config = dict(
    num_hidden_layers=9,
    num_key_value_heads=20,
    head_dim=32,
    attn_scale=0.177,
    tie_word_embeddings=True,
    parallel_block=False,
    init='normal',
    init_std_qkv=0.0157,
    init_std_down=0.0037,
    optimizer='muon_variant',
    lr_mult_down=2.0,
    batch_tokens=131072,
    doc_mask=True,
    train_tokens=639600000,
    max_steps=4880,
)
Each number is 128 + 24 x the weight over its row's rms, rounded and kept within 0 to 255. Layers, rows and columns count from 0. The size above them is the row's rms in percent of the matrix's.

# layer 3 MLP up, 3840x640, rms 0.0535, rows 1246-1327, columns 240-279
size [103  91  97 103 107 101  92  97 109 102  95 104 104 112 102 102 108 103  97 105 100 104 118 105  85  91 105  97  99  95 115 101  98 104 119 103 114 105 100  99  99 115  97 101 102 114  94  95 101  96  99  97  97 104 102  98  95  96 104 101  91 100 103  88 100 101  97 110 106  99 103 101 104  89 106 103  88  95  97  98 102  93]
[[134 133 132 130 146 113 113 116 124 133 132 127  94 153 143 126  98 107 120 135 105 118 148 119  99  86 115 137 111 158 152 151 136 105 163 109 137 148 162 169]
 [ 69 105 131 169 145 135  96  93 158 106  90 170 125 169 112 126 115 107 111 124 130  90 107 131 170 114 108 122 134 166 124 122 104  92 156 133 113 126 116 137]
 [152 128 133  73 136 156 128 125 159 107 163 128 149  96 119 163 116 152 113 163 140 127 131 151  83 114 195 141 139 142 132 139 131 135 122  92 119  87  90  88]
 [134 103 139 116 131 150 149 143 122 154 104 139 154 143 101 117 114 140 151 111 131 122 139 166 124 114  92 163 144 135 139 183 126 151 169  99 112 188 174 122]
 [124 100 130 118 169 160 137 114 104 128 182 125 159  98 142 135 116 152 118 143 101  83  95 136 110 103 151 126 168 148 140 119 130  61 143 114 116 106 163  97]
 [110 126 155 173 116 110 127  80 149 136 123 138  89 136 100 132 138 116 166 113 104 146 157 108 125 129 180 132 156 151  92 134 152 120 174 147 126 103 128 151]
 [151 125 122  83  72  98 131 107 176 113 111 118 138 136 151 166 161  74 138 163 152 175 136 145 145 121 145  96 151 145 127 131  95 116 146 109 126 161 136 114]
 [147 163 119 136 123 146 126 107  82 157 158 118 113 150 142 139  88 117 135 165 126 144 147 158  99 102 132 115 144 120 135 162 124 139 112 150 118 157 121 126]
 [120 164 159  94  72 125 123 137  76 139 110 124 114 128  99 163 116 136 147 144 157 149 105 103 118  86 124 128 135 138  91 132 152 149 140 128 141 136 144 105]
 [133 160 151 146 118 131 101 137 103 101 127 134 151 149 147 118 157 118 112 109 137 135  85 124 101 108 121 138 137 118  89 136 116  95 140 113 131 143 136 162]
 [121 171 178 176 121 169 141 121 145 128 124 138 102 121 126 134 103 138 152 143 147 161 114 114  67 119  72 138 120 100 139 123 136 104 116  88 100 118 155 117]
 [104 151  94 142 138 142 100  91 124 107 130 137 149 111 131 129 128 166 126 130 162 154 131  84 154  89 135 107 101 125 120 111 202 158 121 144  68 141 141 117]
 [ 88 125 113 143 155 129 136 142 133 104 129 147 171 139 106 162 137 108 129 119 129  94 136 168 115 157 126  89 151 179 137 134 147 110 140 105 149 152 139  89]
 [139 127 195 121 129 127 130 115 134 130  84 145 175  99 163 139 143 123 128 143 126 132 106 122 168 152 130 116 136 125 107  92 124 117 114 136 140 127 131 188]
 [ 71 124 203 111 126 146 124  78 115 143 130 161 117 116 138 128 166 124 105 130 121 102 144 113 138 117 142 103  83 116 112 142 134 146 102 131  91 135 133  88]
 [137 132 141 172 132 112 147 142  79 144 170  91 166 117 112 113 133 162 126 135  96 122 125 167 125 110 113 119 142 174 117  93 123 125 156 102 148 111 141 127]
 [125 128 150  98 129 110 118 131 115 115 129 163 111 113 140 112 166 172 125 131 166 108 102 160  88 132 100 167 119  98 157 110 122 133 143 129 108 139 141 100]
 [112 133  86 129 119 132 171 162 167 148  84 121 126  80 104  83 115  89 170 132 104  91 117 138 134 131 130 116 113 129 152 115  86 150 169 137 148 127 139 133]
 [184 126  87 181 125 102 140 148 163 103 160 108 144 152  87 135 123 133 115 120 118 156 154 152 191 119 175 115 149 114  91 162 113  88 123 166 111 125  83 141]
 [126 163 113 172 117 155 145 167  90 169 108 114  99 119 132 122 152  86 126 105 112 106 145 118 135 189 115 119 163 162 102  85 134 119 131 136 128 122 105 132]
 [149 114 140 154 131 150 117 124 101 109 117 129 140 124 131  77 103 161 156 131 129 109 140 128 160 122 147 107 142 112 101 135 143 107 164  99 148 160 152 116]
 [131 152  94 107 116 137 152 128 122 145 134 107 139 137  98 140 103 116 119 126 146 133  99 135 123 123 135 121 161 130 133 166 107 124 126 116 119 156 168 136]
 [118 129 140 130 146 136 151 146 120 114  98 180 159 159 107 139  87 134 177 137 116 169  65 151 143 111 102 143 116 140  88 116 104 139 146 125 107 107 129 151]
 [ 95  93 107 107 118 142 123 143 107  96 114  79 112 145 114 130 151  99 129 156 137 121 134 116 146 178 139 159 207 126 167 133 152 140 167 174 137 112  76 133]
 [132 130 100 149 146 132 128 129 126 138 111 155 134 126 145 162 140 157 114 133 185 109  82 173 118 104 143  84 172 137 158 129 162 133 158  93 119  67 157 123]
 [134  96 146 150 127 130 116 134 135 160 175 122 149 143 154 123 119 147 121 112 139 150 138 133 106 116 129 109 111 165 120 145 123 178 140 113 125  93 140 109]
 [147 164 123 127 133 109 116 161 131 176 129  74 133 129 117 140 122 120 113 138 127 111 121 175 125 103 107 106 118 156 136 129 163 116 135 134 139 146  87 158]
 [142 108 121 146 136  93 166 140 114 148 139 106 110 141 158 141 129  84 159 146 162 130 155 138 150 135 133 120 190 105 108 106 138 129 118 106 149 105 122 144]
 [132 125  85 122 109 151 159  95 157 162 160 166 109  79 146 149 122 103  91 158 125 175 162 142  96 121 148 125 109  83 117 161 131 152 105 139 106 165 131 154]
 [149 151  97  83 143 145  95  88 113 117 117 143 141 152 120 104 114 100 173 104 137 146 118 155 112 141 154 112 141  90 148 121 145  77 150 110 145 143  91 105]
 [135 151 114 156 164 161 157  91 145 133 120 169 142  97 103  90 145 169 134 138 136 144 157 149  97 118 127 140 155 111  93 104 142 147 123 118  96  98 119 130]
 [151 143 132 150  99 114 113 120 146 130 152 113 112 174 138 111 135 179  93 152 164  87 141  91 125 145  90 129 184 105  80 117 158 130 136 147 121 137 102 135]
 [158 149 137 128 148 116 123 154  98 157 110 100  97 118 167 140 103 119 158 148 162 118  89  97 151 119  88 124 137 125 129 124 137 114 160 124 140 132  71 138]
 [162 145 134 143 151 131 126 132 158 166 128 124 137 202 162 129 134 132 141 106  96 143 120 146 133 139 129 162 147 120 173 105 145 124 128 146 112  67  51 165]
 [146 137 111 136 118 138 121  96 113 144 114 101 149 126 135 131 144 150 109 176  84 160  98 106 116 133 116 123 117 149 151 147 155 135 157 138 151  86 111 136]
 [106 123 150 162 157 168 121 128 132  98 145 113  98  73 165 126  71  84 114 135 159  87 132 129 119 134 127 136 150 114 123 183 105  76 108 141 141 151 125 119]
 [102 146 130 141 139  92 137 116 136 133 155  91 134 108 114 124  86 164 116 143 102 120 109  89 157 111 139 157 140 128 101 139 151 102 113  95  87 130 130 153]
 [118 118  84  90 126 136 141 138 105 108 115 137 117 121 155 150 131 141 147 147 100  81 144 121 123 116 150 111 122  95 115 119  97 150 164 124 147 139 137 123]
 [131 166 136  90 153 130 184 176 144 115 137 154 123 106 139  95 145 115  98 138 139 117 145 107 138  93 146 153 145 121 155 126 121 137 142 132  91 136 145 118]
 [122 109  94 126 123  97  72 141 122 125 119 144 104 107 142 102 108 142 138 143 130  91 145 145 161 117 123 113 167 106 116 150 121 124 153 158 168 159  97 170]
 [139 128  97 160 135 152 145 134 130 121 138 125 114 118 148 126 139  92 162  78 117 121  87 167 131 108 155 138 134 115 131 131 121 116 190 106  78 110 157 105]
 [107 141  81 118 120 140  93 125 112 108 105 159 149 158 107 128 126 129 154 121 133  99 141 116 131 134 160 123 153 159 118 127 136 148 145 104 145  91 101 136]
 [120 106 115 157 154 116 147 147 134 115 111 137 137 137 139 111 149 152 154 125 137 109 154 128 123 142 137 157 110 152 149 106 160 180 169 115 181 119 142 143]
 [152 137 110 106 117 138 131 121 119 103 146 123 115 151 127 114 156 109 150 155 122 131 126  92 157 120  90 154 120 100 145 129 117  88  89 178 134 122 116 103]
 [125 113 164 188 163 104  80 104 131 139 109 124 125  95 135  72  77 112  97 155  56 105 147 111 170 129  78 104 158 112  59  88  89 118 112 137 181 113 101 170]
 [120 144 110 151 136  99 131 160 149 164 120  97 119  80 131 151 141 104 127 100 155 140 159 155 118 130 145 158 138 129 126 113 166  98 128 154 193 151 107 141]
 [144 137 114 156 138 159 120 148 131 135 156 127 147 148 143 130  83  75 121 113 116 111 140 140 123 113 139 127 102 126 100 110 135 154 125 103 127 110 129 116]
 [ 94 128 134 138 162 119 127 111 128  86 153 145 120 128 179  89 132 113 154 133 137 187 133 186  72 135  95 105 187 116 107 153 107 108 170 114 112 106 116 158]
 [ 81 129  88 113 119 126 125 111 115 106 103 146 104  94 104 123 137 139  73 135 113  86 155 128 128  92 148 161  96 163  68 133 169 165 138 128 164 133 116 103]
 [158 122 157 142 133 105 153 147 114  97 143 135 158 151 121 156 169 139 102 140 136 140 126 148 189 119 123 164 114 150 162  84 124 100 122 170  85 148 151 143]
 [113 124 103 157 120 209 128 120 136 117 134 128 116 147  99 136 159 128 190 158 138 115 113 147 107 138 152 140 183 108 146 170 140 141 167 104 140 105 173 133]
 [164 165  95 151 133 140  96 157 129 155 142 142 135 114 149 103 132 137 117 168 120 153 120 144  99 130 155 104 126 142 152 144 147 128 146 141  95  93 115 103]
 [128 128 135  92 121 189 116 120 133 115 139 113  99 122  98 103 120 122 130 167 122 119 203 103 101 140 124 175 100 123  98 142 126 108 137 160 120 123 108  93]
 [143 108 140 113 142 130 100 187 161 118 149 110 156 121 139 120 147 150 120 123 162 119 149  95 107 133 147  93 135 172 124 124 139 155 159  81 116 112 145 111]
 [154  98 116 120 168 125 102 107 130 136 111 103 104 170 133 148 165 149 104 158 124 106 144 159 127  88 125 119 145 141 141 146 154 110 178 133 116 135 162  85]
 [130 158 112 148 119 144 113 142 145  96 124  82  96 131 124 132 121  79 106 140 142 147  74 132 145 120 142 126 111 122 143 104 131 139 126 159 136 129 120 111]
 [135 120  99 115 127  93 110 104 171  75 108 128 159 146 109 123 106 101 152 105 135 127 111 120 122 126 110 115 147 132  95 111  88 156 155 112 129 122 161 155]
 [123 124 152 142 156 139 137  95 149 143 128 114 163  97 148 135 172  54 131 124 112 148 130 128 153 141 122 152 109 103 116 112 142 145 119  99 156 102 105 162]
 [114 124 163 149 127 106 158 150 150 129 103 108  79  80 181 114 100  93 114  98 165 106 153 140 114 133 130  99 122 100  88 139 170 147 152 137 148 101 120 142]
 [118 175 131 112 135  75 141  93  90 121 121 151 102 124 115 122 154 125 145 105 119 154 115 123 128 155 129 149 111 142 132 139 124  73 155 141 130 124 111 128]
 [ 96 124 102 168 143 193 124 149 128 136 114  84 112 101 114 142 182 140 118 153 165 152 104 183 136 134 145 131 102 116 131 127 106 117 119 143 102 108 145 100]
 [132 133 154 100 159  79 152 152 119 117 113  97 149 122  89 143  91 137 169 156 155 144 126 151 108  96 102 106 134 119 145  88 162 147 160 126 155 111  96  78]
 [125  86 127 148 134 118 125 132 106 113 158 132 102 131 129  59 133 138 165 167 121 130 125 136 147 164 134 101 129 143 164 126 135 130 106 143 158 117 153 103]
 [125 133 157  82 166 165 168 121 150 110 135 177 143 142 167 137 164 143 144 108 168 130 150 141 134 137 186 137 157 108 100 128 173 123 145 101 191  98 119 109]
 [118 134 163 108 148 122 105 132 145 142 142 184 107 159 140 141 163 120 117  87 123 180 128 110 165 157 147 157 180 136 100 125 122 142 104 158  86  96 142 101]
 [176 142 150 113 116 124 125 149 139 111 100  77 144 137 137 114 133 100 178 118  87 147 110 152 133 104 105  83 134 155 121 128 101 118 123 127 142 157 153 150]
 [173 131 123 137 144 150 153 174 120  88 148 157  78 126 144 133 115 135 124 123 197 160 107 111 100  92 152 147 111 166 165 130  88 172 118 114 127 105 115 123]
 [122 163 137 134 155  66 156 109 138 130 134 119 142 135  90 148 111 132 114 130 106 127 165 135  97  99 142 149 111 163 191 132 159 107 134 156 157 104 104 115]
 [160 101 153 145  89 125  69 137 147 111 141 124 122  99 147 140  93  99 136 123 123 120 121 126 118 147 136  80  97 121 120 167 138  86 117  97 104 111 134 126]
 [195 141  92 140 130 155 120 152 124 127 120 140 126 111 135 112 124 137 140 138 119  99 109 118 169 120  67 110  81 106 148 108  94 131 148 137 124 101 138 126]
 [147 122 173 150  99 119  98 146 128 119 170 116 136 142 123 131 137 124 119  77 120 151 138 144 147 116 106 130 132 158 115 134 171 139 128 141 137 114 134 105]
 [109  99 154 102 121 145  76 110 115  85 131 150 142 140 100 149  98 135 139 141  91 131 117 134 148 125 143  97 117 119 105 139 127  96 107  78 136  65 126 116]
 [143 130  99 168 102 104 115 123 139 130 159 159 140 125 159 123 104 135 122 117 157 110 158 147 131 133  83 168 140 130 135 155 104 126 144 133  96 111 130 126]
 [110 112 103 123 133 165  70 114  93 109 133 126  98 116 108 112 111  83 119 139 130 119 142 105 102 116 153 126 127  82 152 159 110  97  90 104 121  63 148 111]
 [122 106 132 150 140 126  74  86 147 125 164 149 128 115 120 150 161 155  81 132 125 115 113 132 129  88 118 126 150 129 128 104 131 113 122 127 163 156 143 184]
 [127 149 151 121 133 124 150 121 122 168 157 130 132 144 162 143 105 129 139 142 141 120 172 150 115 130 174  94 143 157 141 134 168 131  99 147 126 124 117 127]
 [141 135 102  86 120 137 111  96  84 183  82 141 159 142 111 113 108 139 142 168 126 147 145 108 113 155 120 135 110 114 122 103 173 107 123 168 117 172 112  68]
 [165 122 127 113 155 143 115 176 113 117 104 121 127 124 107 107 153 118  88 157 138 133  94 122 147 109 138  89 150 114 124  89 126 115 148 119 135 117 138  99]
 [176  96 124 154 119 134 160 114 114 110  89 170 129 137 107 119  96 117 130 124  80 117 156 124 140 146 120 143 115 111  88 141 124 157 155 140 132 130 110 120]
 [137 128 112 146 138 114 135 105 122 129 152 158 127 147 104 135 113 146 105 103 130  94 125 110 185 149 151 128 143 136 135 165 149 171  95 129 165 130 134  97]
 [160 106 145 139 100 130  99 128  86 137 138 154 110 158 126 150 100 153  90 156 136 140 140 166  97 171 171 136 149  96 117  92 114 157 107 145 123 142 108  99]
 [140  80 108 125 117 128 142 149 133 126 126 153 108 153 139 110 114 137 149 157 127 146 162  69 110 105 143 125 144 116 121 124 150 108 152 122 162 130 146 107]]
# layer 3 MLP down (transposed), 3840x640, rms 0.0997, rows 1246-1326, columns 240-279
size [103  94  99 107 108 103  95  97 108  99  96  96 103 115  97  99 102 101 100 105 105 106 117 105  90  94 103 100  98  96 111 103  94 101 118 103 110 102  97 102  95 116  99  99  98 110  94  92 102  96  97 100  93 102  98  96 100  95 101  96  91  99 102  89  96 101  91 110 109  95  98 102 101  90 109 110  92  90  99  94 100]
[[ 87 123  96 163 158 145 102 120 132 140 105 140 127 123 117 159 137 158 127 144 156 141 141 132 132 149 160 118 157  43 116 138 118 150 135 132 123 140 154 113]
 [132 133  86  81 139 119 152 164 164 140 179 136 117 142 154 141 182 184 140 159 120 110 126 144 144 120 102 121 118 116 121 130 145 167 100 143 138 142  96 135]
 [116 123 120 106 157  60 127 137 142 132 138  89  93 124 105  89 128 105 120 132  82 121 114  93 149 108 157 133 112 167 159 136 112 137 124 116 130 136 125  83]
 [131 136 124 121 142 191  83 194 129 131  99 111 133 115 117 163 106 121  74 159 107 176 109 119 100 116 119 115 132 167 136 100 128 152 113 145 140 146 136 113]
 [150 129  85 121 116 136 128 147 162 153 158 113 163 133 114  86 136 153 110  99 133  81 152 186 142 160 163 137 127 129  78 149 118 140 124  87 143 169 160 144]
 [102 149 131 128 130 129 129  85 116  95 121 145 117  98 117 160 123 140 110 152 110 146 130 153 122 132 126 158 122 121 118 114 149 115  90 130 149 158 146 117]
 [135 134 108 169 164 140 143 132 132 122  93 131  99 124 130  80 125 131 126 110  99  87 125  64 169 111 130 130 110 132 133 125  98 136 118 162 109 123 139 143]
 [123 148 106 124 120 128 147  87 106 139 127 140 126 121 146 133 121 143 133 144 110 122 120 140  97 113 175 103 141 151 170 152 118 154 121  95 112 166 149 171]
 [ 78 131 154 141 107 127 120 100 104 135 132 121 115 148 107 144 166  95 155 117 145 157 107 161 166 130 161 121 136 125 138 103 127 118 163 102 138 121 148 100]
 [113 145 107 127 161 121 102  68  91 170 136 125 147  96 100  92 166 106 135 103 120 118 157 108 121  97 137  95 112 175 145 121 124  95 116 133 129 116 141  74]
 [100 103 156 102 142 106 125 118 153 143 135 158 135 153 139 117 183 160 189 136 131 104 128 115 131 142 143 119 154 100 108 119 116 135 129 151 127 135 110 140]
 [ 95 124 146 102 166 125 108 133 150 109 160 121 102 120 141 115 143 162 117 173 125 169 141 136 130 126 145 141 151 115 116 104 136 136 141 113 120 147 133 161]
 [ 95 118 130 163 119 121 134 150 123 102 123 123 165 113 142 119 129 165 127 138 153 113 143 175 109 148  92  91 139  76 117 171 127  89 122 128 158 183 112  90]
 [ 66 121 120 111 134 143 105 131 122 108 137 117 142 174 125 116 165 143 144  93 140  88  95 133 118  95 130 161  79 173 151 117 118 134 121 104 119 135 106 130]
 [130 135 135 117 123 109 113 167 148 139  85 127 164 144 172 143 135 109 138 133 168 107 116 137 136 137 144 107 178 152 112 119 122 139 149 109 112 189 119 153]
 [ 95 144 158 145 109 125 108 149 118 142 135 148 108 165  74 132  95 119 110 132 110 145 116 159 120 175 112 117 137  92 129 141 144 121 131 114 133 126 114 125]
 [111 104 160 105 102  51 149 149 158  89 160 103 126 151  96 168 123 136 132  73 113 128 125 130 134  78 127 135 127  73 134 106 127 138 125 120  90 121 158  82]
 [ 58 107 138 134 140 131  89 157 150 128 117 129 141 107 119 104  90  90 109  91 134 126 163 141 134 114 118 133 125  96 176 125 138 131  98 142 122 133 158 106]
 [158 159 112 128 122 113  90 102 130 125 105 189 125 124 112 107 126 146  96 127 169 106 135 122 145 165 107 111 133 109 128 110 120 104 111  99 116  85 177 150]
 [ 93 144 125 106 147 147  95 115  88 117 149 107  99 130  80 135 114 105 155 119 116 102 113 112 137 120 134 158  71 153 182 112 136  91 115  58  85  83 134 134]
 [107 177 119 119 153 126 150 166  95 118 119 142 140 160 121 108  92 102 117 122 143 113 119 147 101 158  61 135 121 126 111 135 122 122 105 114  90 105 111 153]
 [115 135 109 139 121 134 159 135 108 108 128 166 104 117 112 149 140 112 117 121 102 143 156 146 158 162 121 123 127 133 147 147 132 117 107 124 128 145 129 131]
 [135 128 176 115 156 138 132 140 138  66 171  83 124 141 170 112 122 153 128 109 150 135 115 126  99 172 121 114 144 126  90 132  80 137 116  97 117 163 146 120]
 [133  99 143 148  96 118 113 111 142  92 114 140 105 115  88 133 145 152 153 193 112 136  97 146 104 115  76  81 145 114 166 135 164 129 121 139 143 109 131 147]
 [ 86 105 129 125 120 179  86  93 135 160 122 103 146 163 120 145 124 155 146 150 130 113 113 169  81 123 186 178  92 106 125 137 104  94 140 153 130 113 131 138]
 [123 151 139 142 134 177 125 132 101 125 127 164 103 174 149 140 161 113 130 129 115 126 130 121 105  95 131 104 110 117 124 118 159 138 124 127  95 127  76  99]
 [109 146 114 137  96 160 154 119  98 174 103 130 137 120 130 166 118 104 100 148 127 144 108 139 114 109 114 114 130 182 133 130 102 159 169 138 146 104 152 120]
 [112 104 113 182 114 103 138 139 144 135 109 146 103 176 103 111 115  83 116 144 126 118 115 102 112 133 134 141  87 142 153 138 113 131  68 186 153 102 111 121]
 [160 134 150 152 113  87 121  90 135 113  79 102 110 116 132 153 125 118 126  92 110 149 143 154 161 113 114 149 155 140 102 102 107 116  72 115 102 142 136 145]
 [131 163 129 162 127 108 126 151  92  97 155  72 137 108 154 104 118 107 111 155  65 135 133 170 116 112 115 130  80 165 120 144 139 131 136 130 155 135 104  98]
 [138 116  96 179 139 147 144 158 153 122 120 139 139  95 159 143 143 115 147 126 126 159 119  78 137 106 121  92  76  91  81 131 103 146 146  69 126 118 130 153]
 [158 112 102 120 128 110 139 107 157 104 146 121 117 149 147  85 142 122 148 146  96 116 102 133 106 123 106 103 151  73 166 123 111 148 102 134 122 100 115 156]
 [140 152 131  96 163  92 100 122  91 155 115 155 150 156 147 121 108  89 117 127 169 142 140 159 136  73 130 134  97 123 130 111 133 119 154 123 157 111 150 129]
 [145 110 123  75 108 120  94 128 136 138 129 130 130  96 132 156 139 116 149 167  78 113 139 102 148 121 154 101  99  89 110 157 116 127 116 130 152 102 127 120]
 [152 117 139 156 154  88 120 163 118  72 178 145 124  86 124  88 121 143 130 117 133  97 158 121 125  95 136 137 134  87 132 132 148 116  95 152 109 139 133 100]
 [129 142 138 155 158  72  81 121 103 100 119 163 121 138 103 129 118 127 158 130 110 149  91 104 133 121 154 105 136 102 132 105 110  93 109  92 141  79 103 137]
 [125  98 139 149 153 126  74 106 127 116 168  96 167 134 109 135 116 127 130 116 129 120 120 142 145 152 130 137 179 156 124 138 123 149 148 100 147 109 108 143]
 [138 117 104 128 140 108 127 137 133 142 118  98 138 139 127  90 131 161  95 128  87  86 104 117  98 160 145 109 130 157 152 116 129 135 190 140 148 109 125  94]
 [161 156 150 104 139 143 159 169 196 128 153 136 135 143 129  82 146 122 119 107 104 112 129 117 134 119 153 147 109 132 153 151  86 137 162 130 125  95 150 127]
 [115 150  86 119 138 179 126 115 141 111 157 147 131 149 128 147  96 140 114 129 133  49 103 173  97 151 102 150 123 111 118 168 149 144 132 133  73 121 125 123]
 [117 154  94 137 165 105  84 102 167 105 153 117  97  88 126 122 118 121 116 124 130 136 151 158 156 120  81 156 167 121 128 112 176 104 149 124 128 162 129 135]
 [147  90  41 112  78 143 138 110 153 153 112 151 104  94 144 132 172  88 120 160 117 163 119 129  98 132 128 115  92  98 149 165 139 139  94 194 107 144 178 120]
 [104 130 104 126 126 153 117 135 133 138 101 154 153 144 140 111  88 137 139 120 137  92 128 138 147 115  97 114 123 124 109 116 122 149 109  89  85 138 139 141]
 [ 91 118 136 102 135 113 106 141 173 111 102 151 133 147 129 134 158 158 136 114 131 163 153 146  91 108 132 119 114 126 171 102 171 116 126 170 138 105 173 128]
 [110 150 109 121 137  96 133 134 146 103 151 101 101  90 150 127 131 143 159 133 110 144 161 138 150 150 117 143 130 124 120 150 128 127 118 112 124 156 139 121]
 [112 137 129  90 151 165 112 142 117 129 134  96 114 104 147 117 125  91 161 114 143 137 100  89 182 162 107 164 165 145 149 119 132  95 159 142 141 109 124 110]
 [107 123 148 115  86 111 164 147 138 167  81 156 124 137 149 146 133 159 159 148 153 115  85 155 122 131  92 117 104 159 176 131 120 113 166 116 156 180 128 151]
 [114 144 117 108 142 135 150 154 108 122  93 120 126 112 119 116 129 163 164 111 152 123 146 106  97 125 118 122 159 132 110 122 115 137 142 200  87 120 118 139]
 [110 141 145 124 111 156  96  82 146 140 113 145 129  79 154  68 128 153 131 106 111  78 117 136 164 126 122 125 128  98  61 134 124 176 165  85 127 129 115 102]
 [135 125 158 157 150 128 134  99 138 146 118 154 156 150 131 119 176 161 187 137 131 101 138 106 104 120 114 131 115 102 169 168 122 144 153 122 154  75 113 135]
 [144 123 139 123 118 128  88 128 122 130 103 158 160 139 113 136 144 125 127 126 169 118 121 156 119 131  75  92 137 102 171 109 173 158 125 142 143  98 151 122]
 [141 136 102 134 130 127 153 153 140 129 107  96 127 149 147 119 128 157 161 117 170 103 165 173  89 125 113 118 135 143  85 169 128  91 146 153 135 154  61 128]
 [126  84 121  81 132  93 118 132 148 136 139 106 174 116 150 116 152 100 118  90 109 171 123 102 140 138 158 140 122 135 122 141 117  99 135 156 143  94 117 105]
 [114 172 100  94 103 120  98 102 128 115 111 124 151 133 125 102 167 134 147 177 152 108 161  96  95 114 136 116 184 148 145 122 129 105 124 138 136  86 125 140]
 [129 184 126 102 133 149 154 142 115 140 131  94 122 145 123 121 126 130 131 166 111 162 116 145 117 114 109 126 133 109 181 152 137 101 118 115 106 145 147  85]
 [109 147 105 152 147 123 115 110 130 145 128 154  82 182 108 166 162 160  96 152 119 146 124 110 102 134 151 129 116 138 112 102 108 152  94 120 144 108 107 175]
 [133 109 107 157  91  95 111 103  94 127 108 137 150 133 116  93 169 126 129  92 106 144  99 131 110  93 137  82 104 118 144  94  75 125  82 156 133 159 148 135]
 [146 123 111 108 156 103 124 151 132 141 130 179 162  98 103  82 135 137 124 154 137 138 140 175 132 172  99 111 171 138 128 146  94 163 160 122 127 120 111 117]
 [158 140 117 118  89 113  87 124  92 115 107 103  91 122 179 103 141  83 129  88 109 123 116 147 121 144 171 138 136 139 104 144 143 151 118 130 111 144 144 128]
 [118 147 120 101 143 156 124  88 153 131  90 132 108 118 146 146 110  99 130 145 143 117 155 123 114 126 133 126  91 109 179 120 148 110 113 149 126 106  91 153]
 [137 140 136  87  70 124 139 135 115 140 120  75 122  88 147 158 139 122 117 156 135 133 135 129 104 132 112 167 123 116 163 107 149 180  88 120 160 147 173 100]
 [108 101 101 169 148  99 123 150 142  99 149  91 102 165 116  98 114 155 105 107 114 105 152 160 139 135 112 153  95  71 117 157 158  96  96 135 115 103 138  64]
 [162 142 100  90 101 155 108 128 144 117 106  85 140 102  93 140 118 126  88 158 103 128 129 203 131 152 122 147 154 129  95 155 155 133 127  88 156 142  97 150]
 [145 119 133 104 100 131 126 128 143 197 139 124 108 151 144 125 154 124 147 122 144  99 149 142 143 141 154 111 118 137 148 129 124 112  94 115 114 197 113 178]
 [125 117 131 129 138 139 124 131  91 110  70 118 116 139 100  99 159 151 137 116 145 137 116 113 152 100 138 114 158 122 120 119  97 117 144 181 138 119 111 120]
 [105 129 114 134 113 126 112 143  99 114 113 132 141 113 136 161 106 105 148  93 113 168 136 110 127 129 133 143 128 136 114  90 163 117 159 101 110 166 144 110]
 [128 152 160 106 182 124 114 114 145  99 137 121 145 104 155 108 157 145 130 158 128 122 117 169 152 124 145 123  83 141 145 116 138 109 126 179 119 141 170 136]
 [110 158 103 171 138 142 103 116 162 111 183 110 103  94 135  91 154 127 135 135 119 113 137 110  98 146  88 111 146 159 164 164 145 119  72 155 100 135 147 118]
 [114 149 146 104 171 136 173 169 147 120  80 163 113 148 129 108 109 129 154  87 151 145 133 148 150 127 151 135 103 111 137 117 127 172 110 132 143 158 142 121]
 [ 65 150 132 105 102 111 133 148 142 150 139 103 166 131 109 107 115 130 111 143 119 144 125 100  92 131 137 130 123 139  90 147  98 130 113 179 158 152 110  80]
 [148 146  68 150 136  99 149 102 123 121  95 144 157 106 121 136 130  63 118 142 125 136 141 122 113 156 156 128 115 146 158 112 161 125  99 160 135 120 144 127]
 [107 134 119 131 146 156 103 168 131  88 132 158  96 120 119 124 190 121 137 126 124 115 171 127 123 130 109 136 157 110 109 143 131 129 121 117 103 136 122 144]
 [121 114 148  93 101 150 104 113  74 116 140 130 124 138 121 145 107 141 119 146 145 117 132 151 160 130 110 140 112 164 128 129 124 137 121 177 123  96 127 135]
 [157 118 111 108  93 142 147 136 107 152 136 116 152  95 145 140  89  76  98 107 132 142 111  85 122  87  89 179 153 172 118 129 155 142 125 118 143 151 137 139]
 [111 129 125 138 144  90  87  55 130 118 173 139  88 131 132 151 158  89 152 182  92 104 132 116  86 137 134  71 126  96 150 127 137 103 137 141 125 133 116 139]
 [152 149 139 123 120 131 156 161  83 182 149  89 137 109 132 138  88 183 120 161 113 159 124 150 139 108 137 141 100 113 156 169  89 113 132 138  92 128 132 118]
 [165 110 108 116 122 121 174 179 150 107 104  97 118 134 146 140 141 122 133 178 141 133 129 110 129 168 116 165 128 113 149 132  99 119  78 137 128 148 140 126]
 [145 140  96  88  92 142 130 127 132 150 179 103 110 126 126 160 133 107 133 123 146 103 149  72 105 143  96 157 115 128 142 175 117 131  93 107 125 127 135 154]
 [100 130 122 166 144 150 119 123 116 119 153  70  81 114 158  86 127 146 142 113 123 137 165 104 140 172 164 152 116 114 131 158 127  82 129 145 147 148 122 136]
 [109 135 134 115 136 171 140 136 138 116  82 156 133 112 105 127 114 138 169 118 135 117  94 131 135 163  78 118 125 174 146  88 160 121  80 149 109 121 132 142]
 [118 127 149 154 161 168 143 149 130 118 134  70 140 142 184 104 105 136 108 166 137 140 146  98 136 126 126 154 124 109 118 102 134 143 106 116 106 113 109 140]]